Weights of a small transformer language model.
Size: 11 layers, 2.48M parameters.
Architecture: LayerNorm before each block, learned positions, biases, tied embeddings, capped logits.
Training: a variant of Muon for these matrices, 147M tokens, 8997 steps.
Each number is 128 + 24 x the weight over its row's rms, rounded and kept within 0 to 255. Layers, rows and columns count from 0. The size above them is the row's rms in percent of the matrix's.

# layer 8 MLP down (transposed), 512x128, rms 0.253, rows 52-104, columns 64-127
size [116  98  75  97  99 109 103 103  83 108  66  92 100  96 116 107 107 106  90 115  69  85 105 103 115 100 108 114  82 103  73  78  86 115 107 103  99 100  97  98  98  92  99 130  92  93 102  95 107  93 108  98  99]
[[105 117  89 109 153 133 115 186 174 142 185 171 133 128 119 145 146 146 142 146 130 115 111 133 131 170 162 127 140 113  94 141 117 144 103 117 121 153  97 100  95 135 135 161 139 143 131 179 147 108 134 134 160 144 103 136  76 123  97 147 105 101 112 124]
 [135 124 123  92 125 114 112  75 138 126 111  99 146 172 101 120 105 108 165 101 196 132 163  90 175 181 106 141 111 123 151 108 126 134 132 110 128 148 129 149 130 121 128 144 105 111 141 120 128 116 125 164 148 177 140 169 181 127 130 101 125 113 156 108]
 [133 136 104 154  97 141 108 115 118 143 110 194 103  83 155 101 115  89 140 129 131 144  93 134 111 123 135 153 100  98 139 149 148 154 120 138 120 121 120 156 138 162 151 137 117 146 100 159 110 104 141 147 109  71 151 138 140 124 145 127  74 138 115 133]
 [164 129  98 145 147 116 153 165 108 163 153 121 158  99 136 114 141 100 116 104 123 142  80 121 174 127 145 106 130 116 117 123  96 105  99 103  86 170 130 115 119  87 160 106 123 134 162 166 144 104 117 157 106 174 140 129 153 129 138 127 100 117 150 123]
 [132 107 152 148 146 165 135 114 138 120  97 115 157 139 124 102 155  65 123 133 141 110 179 154 118 137  98 131 163 129 138  83 120 128 126  91 164 122 162 127 160 111 112 140 128 145 181  87 165 118 151 132 170 104 136 104 140  97 144 143 131 145 140 124]
 [113 107 137 121 131 154 132 155 129 104 130 152 114 112 118 133 157  70 114 130 165 147 131 132  84 146 119 116 109 141 125 113 170 160  92 115 108 140 137 160 152 110 115 117 119  81  98 134 139 156 127 166 146 116 113 135 143 116 136 133 140 156 113 143]
 [173  83 120 128 118 105  89 114  72 111 145 185 106 114 136 134 135 118 169 162 151 109  93 134 135 136 158 116 147 126 142 115 130 167  97 131 110 115  56 133 139 168 178 115 156 137  87 151 116 129 143 147  97 161 129 120 124 161 158 114 114 119 131 135]
 [177 121 115 135 135 111 114  92 102 157  88 142 117 116 111 177 144 113 130 105  81 147 131 171 118 130 138 101  86 129 149  93 101 122 109 138 135 156 145 114 138 114 132 118 120 130 157  76 127 131 117 129 113 102 122 162 151 121 136 117 109 122 112 123]
 [114 109 134 182 144 163 109  99 105 159 140 180 153 112 140 152 115  76 166 133 167 116 111 154 141 116 162 104 125 125 119 127 121 129 170 131 125 145 116 130 112 144 155 115 116 135 187  96 105 129 129 129  91 110 102 135 104 120 118 103 144 128  98 123]
 [ 89 114 152  75 147 143 131 113 131 158 113 141  99 137 107 155 148  96 143 130 131  95 150 129 126 156 134 129 167 179 103 143 151  88 149 111 113 143  97 150 135 146 143 122  79 116  83 135  77 150  95 114 125 138 133 125 172 124 132 133 177 117 154  90]
 [153 117 156 165 135 130 107  31 111 161 128  97 112 131 130  85 118  87 147 116 145 127  98 133 110 142 156 126 116  92 128 127 133 127  90 113  95 175 125 122 111 151 147 148 150 134  92 125 161 138 136 197 122  89 161 151 140 104 122 110 103 105 144 151]
 [ 96 131 147 121 110 121 117 109  91 125 116 121 129 144  94 111 126 125 112 145 120 151 123 122 110  91 114 130 134  98 156 103 117 151  99 134 163 161 141 118 128 117 127 161  83 141 119  95 132 109 161 157 217 154 128 138 163 139 171 140 169  88 131 122]
 [147 140 145  98 144 143 130 117 125 155 134  90 118 115 128 134 116 176 112 114 127 113 139 131 141 125 124 105 140 106 151 174 149 109 133 166  77 147  86  91 130 139  80 136 119 175 107 101 136  94 109 170 153 148 161 166  99  92 149 117  71 131 132 162]
 [135 137 162 172 118 161 134 133 118 118 155  84 130 131 120 123 151 118 105 124 140 135 128 109  83  99 142 146  99 116 131 151 126 147 166 155 148 160 187 105 109 105 147 113 118 146  99 114 116 116 115 116 156 107  98 111 123 130 139 116 149 158  95  84]
 [103 149 133 109 117 117 121 152 115 151 116 151 112 126 128 122 148 104 140  83 136 132 174 108 172 165 117 105 160 135 147 111 133 119 156 143 146 157 121 139 169  71 160 166 115 114 111  91 164 112 103 127 164 148 151 125 142 123 139 141 100 178 108 117]
 [142 102 122  93 116  94 137  72 126  96 164 147 168 136 173 101  80 107 188 111 154 101 154 105 121 163 129 113 134 134 146 154 125 135 122 147 129 188 115 134 118 154 113 106 103 140 143 157 145 124  80 151 133 137 137 148 169  83  94 106 140 163 114 113]
 [185 143 123 129 117 156 117 156 158 126 145 109 127 139  97  89 157 140 173 109 143  89 106  77 170 136 132 137 148 117 133 139 145  71 117 115 118 185  82 118 133 150 112  97 147 150 132 111 114  92 135  96 126 140 145  98 177 181 141 126  99 134 164 131]
 [171 172 168 137 111 133 149 153 127 138 165 101  79  74 148 153 104 146 122 149 125 152  70 142 117 157  96 159 137 115 127 155 123 107 123  93 146 133 117 117 125 122 108 139 152 158 140 127 190 117 121 142 127 132 128 129 131 125 112 152 102 132 122 125]
 [119 106 203 148 164 162 124 113 155 123 128 152 138 109 114 133 139  84 142 128  94 145 135 113  96 144 160 158 139  79  86 117 133 163 113 150 147 105 114 133 122 147  79 139 134 113 113 163 180 132 122  72 135 100 117 158  97 114 145 152  97 131 113 158]
 [136 124 126 139  94 179  93 197 142  89 163 132 114 126 137 168 123 116 131 144 134  74 109 122 118 122 108  97 138 132 146  90 150 116 129 132 166 139 119 122 145 103 171 144 122 138  96 126 142 110 129 111 144 109 120  74 135 124 144 143 129 140 112 125]
 [119 107 100 121 111 162 103  45 116 133 122 132 146 113 100  96 148 120 130 132 142 143 113 152 120 137 131 144 156 102 130 175 121 133 152 114 114 149 125 156 116 112 119 208  85  95 133 104 117 115 151 139 127  98 159 149 129 112 122 111  94 100 158 157]
 [124 154 143 137  98 174 164 152 112 176  92 114 130 142 140 134 147 153 112 158 108 109 136 141  93 126 102  81 102 146 139 132 147 157 102 140 158 100 135 125 118 109 140 122 110 136 112 145 186  98 149 154 100 144 115  97 125  87 155 125 117 107  86 127]
 [111 138 131 166 134 128 138 210 145 131 109 134 112 134 142 128 111 128 144 140 179 112 127 120 122 113 156 145 143 109 114 114 109 145 165 109 158  88 153 110 117 114 118 118 140  80 126 132 115 153 182 122 175 135  96 100 127 131 141 131 110 135 136  61]
 [142 112 153 131 109  87 134 166 117 134 149 111 166 126 159 106 120 166 164 127 134 126  92 133 134 122 128 117  97 124 119 162 102 169  62 174 108 172 107 102 119 124 136 116 127 137 110 142 168 170 103 154 142  91 121 158 103 102 109 145 134 139 129 150]
 [116 140 139 127 149 141 142 102 146 121 159 138 110 146 115 128 124 101 153 131 131 159 133  87 111 152 111 125 128 147  97 120 105 183 128 150 125 133 160 191 133 145 146 108 144  38 139  92 124 185 118 138 147 115 108 108 104 134  93 108 194 119 124  64]
 [ 96 113 118 116 138 126 115 143 106 115 144 135  98 109 109 151 108 111 131 106 150 142 126 109 168 120 146 102 122 127 136 129 126 158 138 155 134 102 126 124 133 124 103 149 173 140 152 131 156 141 105 159 174 106 135 111  64 137  72 148 149 161 129  85]
 [179 137 140 170 139 106  97 134 117 171 101 127 121 128 141 115 113  62 137 108 150 113 173 123 133 126 114 119 116 109 134 150 137 106 107 113 135 143 113 104 161 141 151 130 187 135 118 116 143  94 125 158 158 132 127 121  80 156 142  66  78 127  95 136]
 [124 138 133 135 167 143 130 215 152 132 136 131 146 146 126 107 123 126  87 156 103 137 158 161 120 129 108 126 113 145 130 134 123 114 101 144 105  81 125 151 156 162 150 154 120  98 173 140 135 115 139 164 181 107 122 139  79 106 147 130 117 124  89 138]
 [115 116 156 124 155 141  67 111  91 113 102 133 138 161 105 137 114 101 115 116 120  72 131 137  87 214 135 108 144 120 142 118 126 121 164 128 150 128 134 137 143 144 164  76  95  87 138 194 143 149 108 114 124 130 125 134 151 173 114 106 116 126 111 130]
 [112 145 128 126 131 166 129 189 140 121 152 119 149 150 121 128 148  70  96 139 116 147 120 148 133 140 145 117 135 131 179 104 150 142 102 159 110  95 166 115 140 109 119 129 167 121 134 132 184 140 162 112 163 103 106 142 110 172 114 136 105 132 109 127]
 [141 125 115 112 136 111 140  77 139 140  93 151 135 105 154 133  98 125  94 165 133 129 141 132 126  84 103 121  89 100 149 134 139 139 129 116 118 153 112 126 183 143 110 161 155 123 107  87 123 130 153 148 106  95 118 165 120  65 109 137 135  85 167 120]
 [120 100 108 112 100  92  83  71 128 188 124 142 146 116 153 104 111 151 118 133 143 123 112 177 152 155 141  95  78 101  96 170  98 142 179 115 110 109 104 142  99 133 154 163 130 120 138 125 134 124 145 101 141 116  97 130 124 101 104  74 124  99 143 165]
 [105 131 165 137 111 141 116  68  88  85 133 132 118 117 107 153 134  98 119 116 101 140 108 131 104  93 147 161  88 106 138 147 138 136 108 136 139 105 144 139 109 115 114 153 137  90 142 112 139 139 116 137 127  98 119 148  96 136 189  77 124 114 149 138]
 [108 108 145 124 119 130 140 105  95 148  76  92 111 105  84 100 107  79 115 151 121 147 132 137 142 140 170 146 141 132 139 131 124 134 108 133 126  92 107  97  81 113 159 146  95 127 133 133 174  95 130 157 133 111 135 163 150 216  91  88 143 141 127 129]
 [173  95 141 113 134 135 109 132 160 122 123 104 148 157 133  94 174  97 126 150 161 141 138 138 130 155 152 133 139 145 109 131 123 143 124 175 104 125  83 103 123 111  88 142  99 174 147 124 132 133 135 110 158 169 158  99 162 144  59 142  88 134 102 127]
 [133 103 132 120 138 159 177 151  84  78 111 134 141 155 150 113 106 120 123 164 132 125 136 123 117 107 117 146 109 127 106 129 149 152 142 126 153 184 116 119 148 133 130 165  95 124  91 137 121  91 115 119 129 110 141 105 181 152 127 143  90 127 128 144]
 [154 144 115 174 145 123 106  96  79  77 169 132 125 136 133 121 106 109 105 144 113 134 146 151 121 159 130 125 103 104 152 135 131 124 130  68  73 158 132  64  94 144 129 137 108 132  99 112 117 118 106  99 119 131 114 107 152 158 144 120 126 175 130 181]
 [157  84 127 172 145 139 119 165 144 126 104 121 121  91 133 168 138 128  84 150 143 131  91 100 121 120 148 140 161 114 135 123 138 155 155 157 161 136 104  94 135 153 134 152 134 140 174 125 146  96 105 100 136 113 152 116 150 121 110 138 112 106 120  87]
 [135 178 109  76 152 155 123 151 151 138  99 175 142 117 114 118 127 117 139  97 170 119 161 135 123  94 119 179 120 140 132 124 135  98 107 109 107 158 146  94 106 111 157 128 127 137 128 146 107 153 123 113 124 139 116 103 142 138  82 116 146 134 154  96]
 [149 128 143 126 125 131  92  80 106 151 133 110 131  90 150 166 126 144  96 116 121 101  90 157 136 102 122 105 165  99 135 116 117 143 185 170  83 181 113 131 150 124 101 157 147 150 134 133 130 102 119 133 151 132  84 139 106 137 132 109  82 155 131 131]
 [ 92 132 116 100 133 113 127  94 122 117 170 115 129 134 127 154 138 133 107 114 104 109 119 130 154 129 139 125 104 144 153 166 169 129  78 140 156 128 159  96 122 124 139 103 143 146  95 128 139  93 154 165 116 126 136 172 116 129 102 112 139 124 144  90]
 [153 115 168 131 131 128 189 113  99 168 100 146  64 157  96 147 144 148 157 125 108 115 106  86 116 166 102  81 131 117  93 148 102 112 102 141 143  72 109  84 112 156 136 117 144 156 113  96 119 125 136 138  91 105 112 101 120 185 121 126 129 112 113 128]
 [129 105 113 104 151 143 141  44 131 134 129 131 149 102 134  84 112  80 106 151 139 131 127  94 128  87 126 124 150 110 131 106 129 103 143 125 147 159 127 170 131 119 132 127 180 138 195 156 106 107  87  95 142 119 116 168 142 135 143  88 141 168 132 130]
 [146  74 136 192 149 134 113 156 108 147 126 130 135 135 108 140 121  85  89 149  95 132 156 151 167 141 117 140 124 163 144 167 156  76 131  78  60 111 171 140 147 120 104 122 122 146 146 174 103 163 117 111 133 148 107 100 119 148 108 127 130 108 133  77]
 [123 116 134 125  96 133 139 120 131 165 154  98 102  66 107 142 100  92 147 149  92 117 153 131 154 130 148 102 120  83 139 194  96  83 103 128 129 134 136 111 126 100 156  93 142 167 144 104 147 113 127 126 127 131 123 148 140  99 135 135 129 160  90 135]
 [118 144 123 146 123 143  95 106 103 134 103 101  90 154  97 109 133 128 113 143  98  87 100 154 155  97 161 144 159 102 147 123 162 117 148 145 116 110  99 113 165  87 141 120 139 146 110 129  82 123 104 102 116 135 137 155 145 145 149  70 153 115 126  65]
 [130  87  93 164 126 108 112 174 140  73 127 116 120  91 166 154 108 176 104 163 137 133 122  93 117 115 143 127 107 117 113 120 135 131 163 148 145 146 156 117  93 123 118  80 124 107 100 129 156 144 136 130 105 155 107 135 103 157  90 162 175 119 148  87]
 [ 96 122  84 130 117 110 126 112 143 134 156 145 135 126  86 140 131 104 115 118 119 176 135 133 148 100  99 113 150 133 135 125 152  89 161 138 108 146 101 137 164 202 114 113 150 135 176 137 141 135  78  77 118 130 115 160 150 133  92 142 122 127 101 140]
 [102 157 130  94 157 155 155 134 149 139 204 103 120 128  98 160 122  89 115 137 129 156  88 102 136 144 146 103 127 134 130 130 146 104  93 109 141 127 108  93 171 116 121 130 133 116  99 138 138  98 135 149 134 150 147 141 116 185 127 118 146 119 134  84]
 [130 122 135 119  96 159 100 108 105 108 137 146 128  56 129 137 148  92 109 127 133 117 148 122 123 122 123 130 132  91  84 138 117 142 167 125  80 154 176 161 132 138 141 129 130  93 175 128 126 110 113 161 173 145 142 115 117 120 169 148 106 161  95 106]
 [112 112 125  34 124 164 143  93 138 108 150  98 137 140 103 116 129 154 126 109 130 129  98  92 139 150 122 177 135  99 142  84 112 135 105 111  82  93 124 112 162 136 130 116 111 132 158 132 174 128 120 135 134 136 139  93 119 144 138 124 109 137 145 151]
 [129 108  84 133 182 123 107 125 110 137  91 142 119 114 190 127 119 136 113 106 168 115 136  90  75 156 127 125 147 110 160 118 129 155 152 128 160 129 137 121 117 127 110 148 156 163 140 145 117 114 106 100 182  98 162 121 122 132  95 179 145 123 112 130]
 [159 146 139 165 114 165 116 162 103 144 155 147 183 152 121 128 127 184  91 101 154 147 128 141 140 119 166 131 123 121  79 150 119 106 112 120 120 128 112  84 119 117 119 130 125  86 117 156 120 115 125 151 144 125 135 114 116 145  76 132 160 131 130 129]]
# layer 8 MLP up, 512x128, rms 0.492, rows 53-104, columns 64-127
size [104 109 101 104  98 105  95  93 108  94  96  99  97 100 102 106 115  94 112  95 108  92 105 108  95 102 110  97 106  85  92  90 104 100  99  95  96 100  98  97  94  97 132  82  98  90  93 103  95 100  98 108]
[[157 116 122 136 146 133 123 106 139 124  93 103 132 152 119 127  87 109 191 136 134 101 131 100 143 149  88 121 161 143 122  98 133 147 138  83 117 135 160 146 129 100 125 128 143 110 158 138 125 120  95 132 155 118 118 204 132 129 158 122 172 134 134 173]
 [ 80 110  83 109 130 100 132 141 145 108  98 126 130 123 141 116 140 134 116 128 157 118 159 124 180 109 128 132 100 127 117 136 132 115 142 144 136 131  87 135  80  40  95  97 132 104 156 105 134 135 139 122 127 135  58 138 169 111 140 143 153 135 134 114]
 [154 131 144 110 165  80 123 132 102 120 120  88  67 124 145 126 147 182 101 124 121 112 104 104 123 132 140 139 145 130 129 131 106 126 163 136  93 137 114 118 127 168 188 128 136 146 127 114 141 102 161 142 162 100 150 129 148  72 138 147 136 158  70 132]
 [118  89 142 114  97 102  91 128 152 173 119 118 151 111 145 105 131 144 152 134 105 177 112  83 155 100 130 138 137 116 109 149 162 159 108 153 103 116 148 148 187 130 119 133 155 116  81 133 126 104 150 147 125 105 151 146 103 115 137 100 113 106 129 157]
 [162 177 141  99 138 140 113 121 145 131 127 105 143 107 164 117 148 142 159 102 162 115 147 111 124 132 128  96  99 131 146  90 132 128  85 123 108 142 155 105 140 133 126 113 170 159 160 149 127 131 147 121 139 134  96 144 141 132 131 141 105 146 109  83]
 [115  91 162 112 125 154 141 119 126 139 107 152 107  97 133 130 167 134 109 146 125 113 120 143 120 124 160 120 127 119 114 161 156 151  80 134 131 127 101 152 115  96 142  98 141 115  93 134 144 152 163 151 112 111 102 122 141 115 117  98 149 151 106  98]
 [138 153 100 136 128  92 124 129 192 125 150 133 157 133 110 130 134  88 182 136 165  82 141 120 110  82 185 117 139 164  83 143 149 119 127 170 148 142 141 120 131 103 118 111 124 113 127 122  94 103  98 135 157 120  91 112 140 119  96 111 146  99 147 130]
 [140 147 174 100 117  98 137  82 126 113 104 139 175 115 153 118 200 113 135 119 141 159 138 158 126 110 147 121 103 186 148 156 128 118  92 134 119 117 131  83 181 111 117 110 138 132 132 148 108 111 106 141 164 146 122 100 125 106 164 174 118 110 119 127]
 [115 149 153 129 124 128 137 159 104 116 131 125 155 115 120 158  98 112 136  84 150 114 144 107 170 149 142 172 168 149  81 186 148 114 104 118 141 106  88 138 110 133 160 136 109  76 136 126 174 147 130 129 129 179 120 145 126 124 104 119 149 144 124 157]
 [ 80 106 104 144 128 129 123 151 135  97 132  98 144 102  96 167 129 164  77 106 111  94 153 170 125 123 117  92 106 162 145 126  98 110 134 128 138 110 129 140 125 162 131 164 113 128 148 149 153 114 117  84 136 165 154  85  86 167 139 145 115  93 165  96]
 [126 161 163 150 111 151 138 125 150  94 132 162 149 148 137 124 118  91 144 108 125 111 131 131 112 144 143 126 110 126  86 143 135 147  77 127 129 112 161 142 117 155 112 150  96  75 112 115 136 145 181 125 165 123 149 149 170  94 176 136 123  78 103 126]
 [128 121 140 102 137 135  92  93 124 137 154 137 140 104 110 139 137 123 109 115 116 128 149 133 136  89 170 135 117 116 120  94 167 122 136 121 156 121  96  97 138 134 124 146 126 173 118 106 111 157 109 184 144 119 120 133 111 100 103 109 137 128 111 124]
 [122 158 121 109 104 137 152  97 144 133 147  95 110 117 121 110  90 160 139 117 130 120 148 126 140 107 137 153 120 125 125 124 120 108 130 157 123 131 151 130 119  83 150 140 128 127 154 125 126 152 127 129 149 114 121 121 167 149 185 120 134 135 152 124]
 [149 120 121 151 130 131 152 122 140 166 159 133 152 112 131 109  95 141 118 139 165  72 144 116 138 132 143 146 150  95 137 139 133 162 174 188  79 116 102 121 144 137 120 144 101 134 132 114 148  96  97 171 125 136  94 100 102 141 139 141 102 166  86 136]
 [123 149 153 119 119 121 136 107  97 143 150 106 117 115 124 123 127 107 149 149 113 117  58 112 158 138 132  85 120 110 105 152  90  87  92 130 126 143 101 146 117 110  91 145 142  75 182 148 152 126 103 113 133 142 131 134 114 163 151  99 103 149 104 145]
 [155 133 106 134 115 126 125 103 127 132 125 146 129 157 117 123 150 158 140 146 125 139 134 112 112 120 127 174 179 117 143 121 109 103 131 109 116 116 141  99 106 119 145 187 106 126 150 151 134 155 146 156 114 117 133 123 158 144 102 111  86 147 185  94]
 [132 119 184 151 117 135 118 150 169 155 104  92 155 110 117  96 110 145 155  99 110 143  96 119 104 143 184 137 140  84 103 123 162  86 122 167 121 133 117  99 110 147 107 141 143 185 123  87 115  86  83  93 105  93  80 135 132 115 136 132 149 144 132 127]
 [159  91 148 154  96 100 134 130 142 145 123 123 139 147 125 122 113  84  99 114 176 154 111 143 152 143 122  82  99 148 103 121  78 122 155 131 142 146  97  79  92 116 143 168 145 127 130 141 159 116 161 153 136 149 116 136 132 123 159 129 143 139 162 160]
 [164  95 110 135 134 157 114 195 156 130 115 152 142 117 123 146 135 131 137  87 106 125 115 130 153  93 153  90 109 114 126 137 154 144 151 134  91  99  96  93 116 157 137 169 133 160 164 102 150 179 161 156 169 136 169 134 142  84 143 135 111 126 153 109]
 [ 96 140 131 149 135 137 138 136 127  93 124  99 130  90 154 151 127 169 141 104  97 114 130 157 100 132 118  99 105 116 110 165  99 105 115 106 131  65 126 141 144 105 161  98 137 140 146 120 105 166 154 108 181 167 180 119 138 150  98 139  86 145 120 139]
 [135 179 140 118 131  97 131 178 172 107 116 125 142 125 122  94 133 104 116 140 142 138 117 140 119  83 135 120 150 148 114 147 128 108 146 123 111 113 170  96 111 139 122 134 155  98 191 145 171 186 112 144  94 114 141 139  95 113 160 120  92 135 135 141]
 [152 100 153 159 196 139 140 160  83 151 113 147 112 112 155 100 127 173 148 149 127  85 112 133 114  83 121 142  94 146 101 115 155 137 122 135 129 117 151 153  91 159  97 108  70 120 152 135 128 156 113 141 148 126 110 143 122 126 126 133  80 121 137 138]
 [118 112 125 155 164 136 136 129 159 137 151 115  86  85 115 135  94 109  97 126 144 160 124 142 181 141 142 137 141 116 107 119  91 109 130 166 137 100 142  71 110 150 139  80 146 104 160 115 108 114 150 127 138 134 128 162 175 138 148 140 136 134 125 154]
 [117 129 131 117 101 115 108  74 114 136 131 121 143  91 125 162  87 130 102  84 138 110 138 113 123 142 120 143 119 161 149 148 161 146 182 139 153 131 175 114 104  97 137  98 141 125 137 104  82 135  99 150 116 157 140 163 148 110 101 122 154 151 169 108]
 [123 162 152 156  98 138  89 144 119  87  90 118 152 131 101 127 100  97 112 162 128 110  98 149 112 154 116 141 109 107 133 124 117 134  82 184 109 129 137  53  76 114 114 130  93 124 177 125 161 112 163 168  99  81 130 126  95  84  96  99 138 143 134 151]
 [120 100  95 118 145 148 161 129 193 142 141 115 147 118 155  95 122 111 141 158 118 126 115 131  96 123 177 120 154 160 143 157 137 119  95 164 141 114 126 160 100 133 129 104 109 119 123 117 117 156  80 142 132 174 158 151  75  90  77 107 155 154 148 104]
 [171 144 114 184 113 167 113 178 128 136 119 116 155 161 130 143 166 116 127 137 161 160 103 125 149 131 182  81 115 108  95 128 117 144 126 141 124 100 119 121 134 103 136 134 102 114 174 101 152 140 137 131 135 124 170 109  86 122 135  64 164 125 144 131]
 [126 108 118 117 101 145 127  99 146 187 158 135 107 136 155 142 106 139 129 141 141 158  79 123 198  98 134 176 126 115 113 148 132 144 102 129 103 157 155 122 105 137 117  84 134 110 116 112  98 142 159 135 132  96 127 177 111 141 162 145  88 100 117 138]
 [135 103 108 124 163 133 126 151 131 148  63 126 138 131 127 162 154 149 180 124 132 112 109 153 134 127 138 135  71 126  69 115 129  97 144 130 129 104 135 112 124  97  88 119 124 115 136 118 158 118 118 114 132  95 159 163 125 108 139 125 140 140 188 115]
 [ 80 157  99 122 142 137 124 145 115 117 156  99 149  98 122  79 146 136 159  95 150 167  86 135 127 138 143 119 124 121 112 130  85 118  99 173 110 170 135  83 111 107 114 131 135 132 167 104  79 183 115 135 107 125 150 131 161 124 125 138 142 125 110 151]
 [123 192 119 114 153 126 152  74 133 115 126 126 131 162 149 123 135  98 135 151 107 109 116 154 120 163 141 143 149 192 147 123  89 129 107 105  98 109 150 139 135 100 128 173 128 148 127 152 160 136 128 113 167 138 174 114 132 115 151 166 110 123 157 107]
 [132 146 147  92 127 121 124 138 136 131 118 144 113 176 160 146 116 125 145 140 124 106 136  70 149 116 127 131 146 126 104 102 119 155 119 155  99 142 157 109 175 140  92 168 157 148  97 141 121 103 105 136 152  89 114 126 148  98 117 158 181  95 156 126]
 [148 131 163 164 125 139 113 136 103 172 113 128 169 122 112 104 115  90 123 162 130  85 108 104 147  99 122 139 171 137 122 117 110  96 103 137 107  66 135 116 103  98 131 125 124 134 132 145 176 162 104 142 162 149 161 131 170 140 121 124 180 164 132 148]
 [109 128 119 113 129 135 114 138 137 130 150 112 162 138 125  93 137  79 141 128 122  87 110 110 134 144 116 109 146 114 103  95 114 103 139 155  93 137 131 122 137 127  96 102 105 163 122 106  87 117 149 124 111 145 179 172 117 121 116 128  90 108 133 127]
 [167 138 111 119 158 156 101 124 122 129 150 146 101 156 153 139 138 127 134 124 151 170 117 144 138  96 119 128 158 152 110 143 116  77 123 105 136 169 106 112 115 140 152 103 132 100 149 118 122 126 145 110 178 152 113 171 132 109 118 119 132 175 133 107]
 [128 111 117  85 134 139 107 148 142 149 130  91 166 102 202 126  88 111 144 102 122 164 144 118 139 123 121 126 104 116 129 126 152 115 106 110 108 172 144  94 102 178 147 102  65 138 133 112 157 136 110 157 122 124  76 175 111 110 115 115 106 110 151 133]
 [ 96 111 113 124 103 107 140 135 141 158 113 135 114  91 134 158 128  96 133 105 175 151 121  85 117 140 121  80 138 108 133 136 118 169 132 196 113 139 182 173 129 136 104  86 145 176 107 144 125 155  93 134 151 171 128 112 109 106  89 169 135 144 110 126]
 [140 114 152 119 190 115 132 128 163 160 161 129 165 102 119 130 136  86 130 116 146 120 153 142 127 156 134  98 111  78 116 146 166 115 134 155 115 157 116 141 130 101  86 117 100 156 131 127 119 133  93 143 136 100 145 164 117 135  81 137 163 155 112 109]
 [158 150 164 140 125 119 140 112 131 130 132 117 147 155  79  86 113 135 131 121 114 154 112  74 117 100 128 142 156 107 125 138 133  93 139 143 104 163 132 117 177 127 115 141 134 122 144 136 145 174 112 159 175 134 101 105 157 167 167 186 114 137 144 119]
 [178 133 128 183 152 131 126 153 146 142 140 121  92 142 115  87 103 106 128 151 119  87 145 140 132  94 133 119 118 124 106 152 108 143 156 123 138  97 166 112 125 158 143  90 146 116 136 165 124 122 130 135 110 129 162 129 156 137  95 143 160 115 146 113]
 [107 123 119 120 141 112 139 144 110 147 140 119 172 126 101 155 110 128 146 113 113 138 155 166 124  96 145 158 105 109 132 106 133 133 145 144 128 122 136  94 125 124 118 161 100 173 134 155  89 102 121 131 182 147 173 137 135 123 190 141 119 128 153 138]
 [142 113 137 145  67 114 114 130 181 122 116 140 170 142 128 144  68 172 133 113 109 116 139 140 140 138 153 138 117 153 161 166 114 104 165 156 134  75 135 112 126 143 129 136 124 146  96  90 165 147 151 140 146  92 156 112  97 134  87  94 176 142 116 147]
 [139 141 149 168 127  73 116  93 128 130  95 126 140 136 139 121 115 102  91  71 121 123 172 153 141 111 103 171 174  96 120 139 136 126 106 118  83  82 170 147 159 157 118  94 113 133 116 144 137 158 145 127 133 145 118  99 121 151  80 127 130 125 118  85]
 [135 147 121 125 140 152  89 118 136 142 138 112 108 111  99 138 134 187 169 146  88 159  89  93 149 152 123 137 140 191 144 123 154 112 122 103 123  96 113 119 117 112 137 117 182 123 136  89 108 172 113 157 109 120 167 133 118 106  86  99 123 124  94 142]
 [103 128 129 103 102 131 136 145 111 105 139 121 135 138 100  99 163 133 160 135 154  86 107 137 119 138 120 122 173 138 141 137 127 111 136  97  89 157 118 126  89 157 171 115 157 129 120 142 104 104 112 107 109 157 139 130  94 125 121 154 134 125 149 113]
 [146 133  72  79  93 144 110 133 161 110 133 106 144 149 121 115 129 137  89 130 181 166 129 131 144 107 128 149 153 128 133  91 125 146 135  87 108 130 112 120 131 118 140 136 146  70 135 145 133 105 137 137 104 114 125 146  84 114 154 125  66 190 105 136]
 [182 157  93 136 142 148 148 111 105 149 145 135 101 123 142 139 164 155 115  86 123  97 159 148 164 146 106 138 136 122 114 116 149 126 135 127 134 138 132 118 118 123 116 114 117 105 153  96  84 131 113 138 164 137 152  91 128 110 146 157  86 132 131 114]
 [ 97 163 122 134 110 123 116 136 172 117 173  88 110  85 119 113 119 159 105  98 120 134 103 111 117 158 135 115 116 110 145 120 107 103 116 133 153 101  91 100 108 157 130 131 127  89  78 114 138 113 114 176 140 104 174 125 150 114 144 138 104 124 128 182]
 [113 129 154 101 137 109 151 100 105 156 109 147 120 138 116 107 137 123 107 126 145 112 204 101 132 100 105 105 144 126 140 160  97  82 171 122 134 103 117 129 119 107 103 118 146 136 134 116 133 148 121 121 113 118 137 106 108 142 112 186 101 139 122 114]
 [102 161 166 148  95 151 134  95 117 167 153 129 150 146 160 156 102 105 166 163 136 117  94 143 149 128 151 177 168 113 110 109 120 129 139 117 156 133 120 137 121 162 150 174 142 164 111 145 125 113 151 141 110 136 114 101 158  96 112 115 130 130 163 116]
 [180 116 134 152 125  89 120 160 108 135  90 111 129  95 110  94  95 147 130 156 151 119  84 116 149 122 178 142  91 135 102  91 131 160 120 183 112 121 121 115 126 148 125 124 127  64 159 145 126 113 108 122 120 131 124 130 116 157 121 104 157 144 155 136]
 [128 117 166 130 110  85 133 117 124 135  72  92 153  99 151 135 138 133 153  95 115 155 113 143 147 113 124 118 119 117 160 156  67 114 132 153 111  98 165 120  95 157 137 151 183 180 124 130  99 104 106 126 125 115 153 147 144 122 136  93  93  97 147 129]]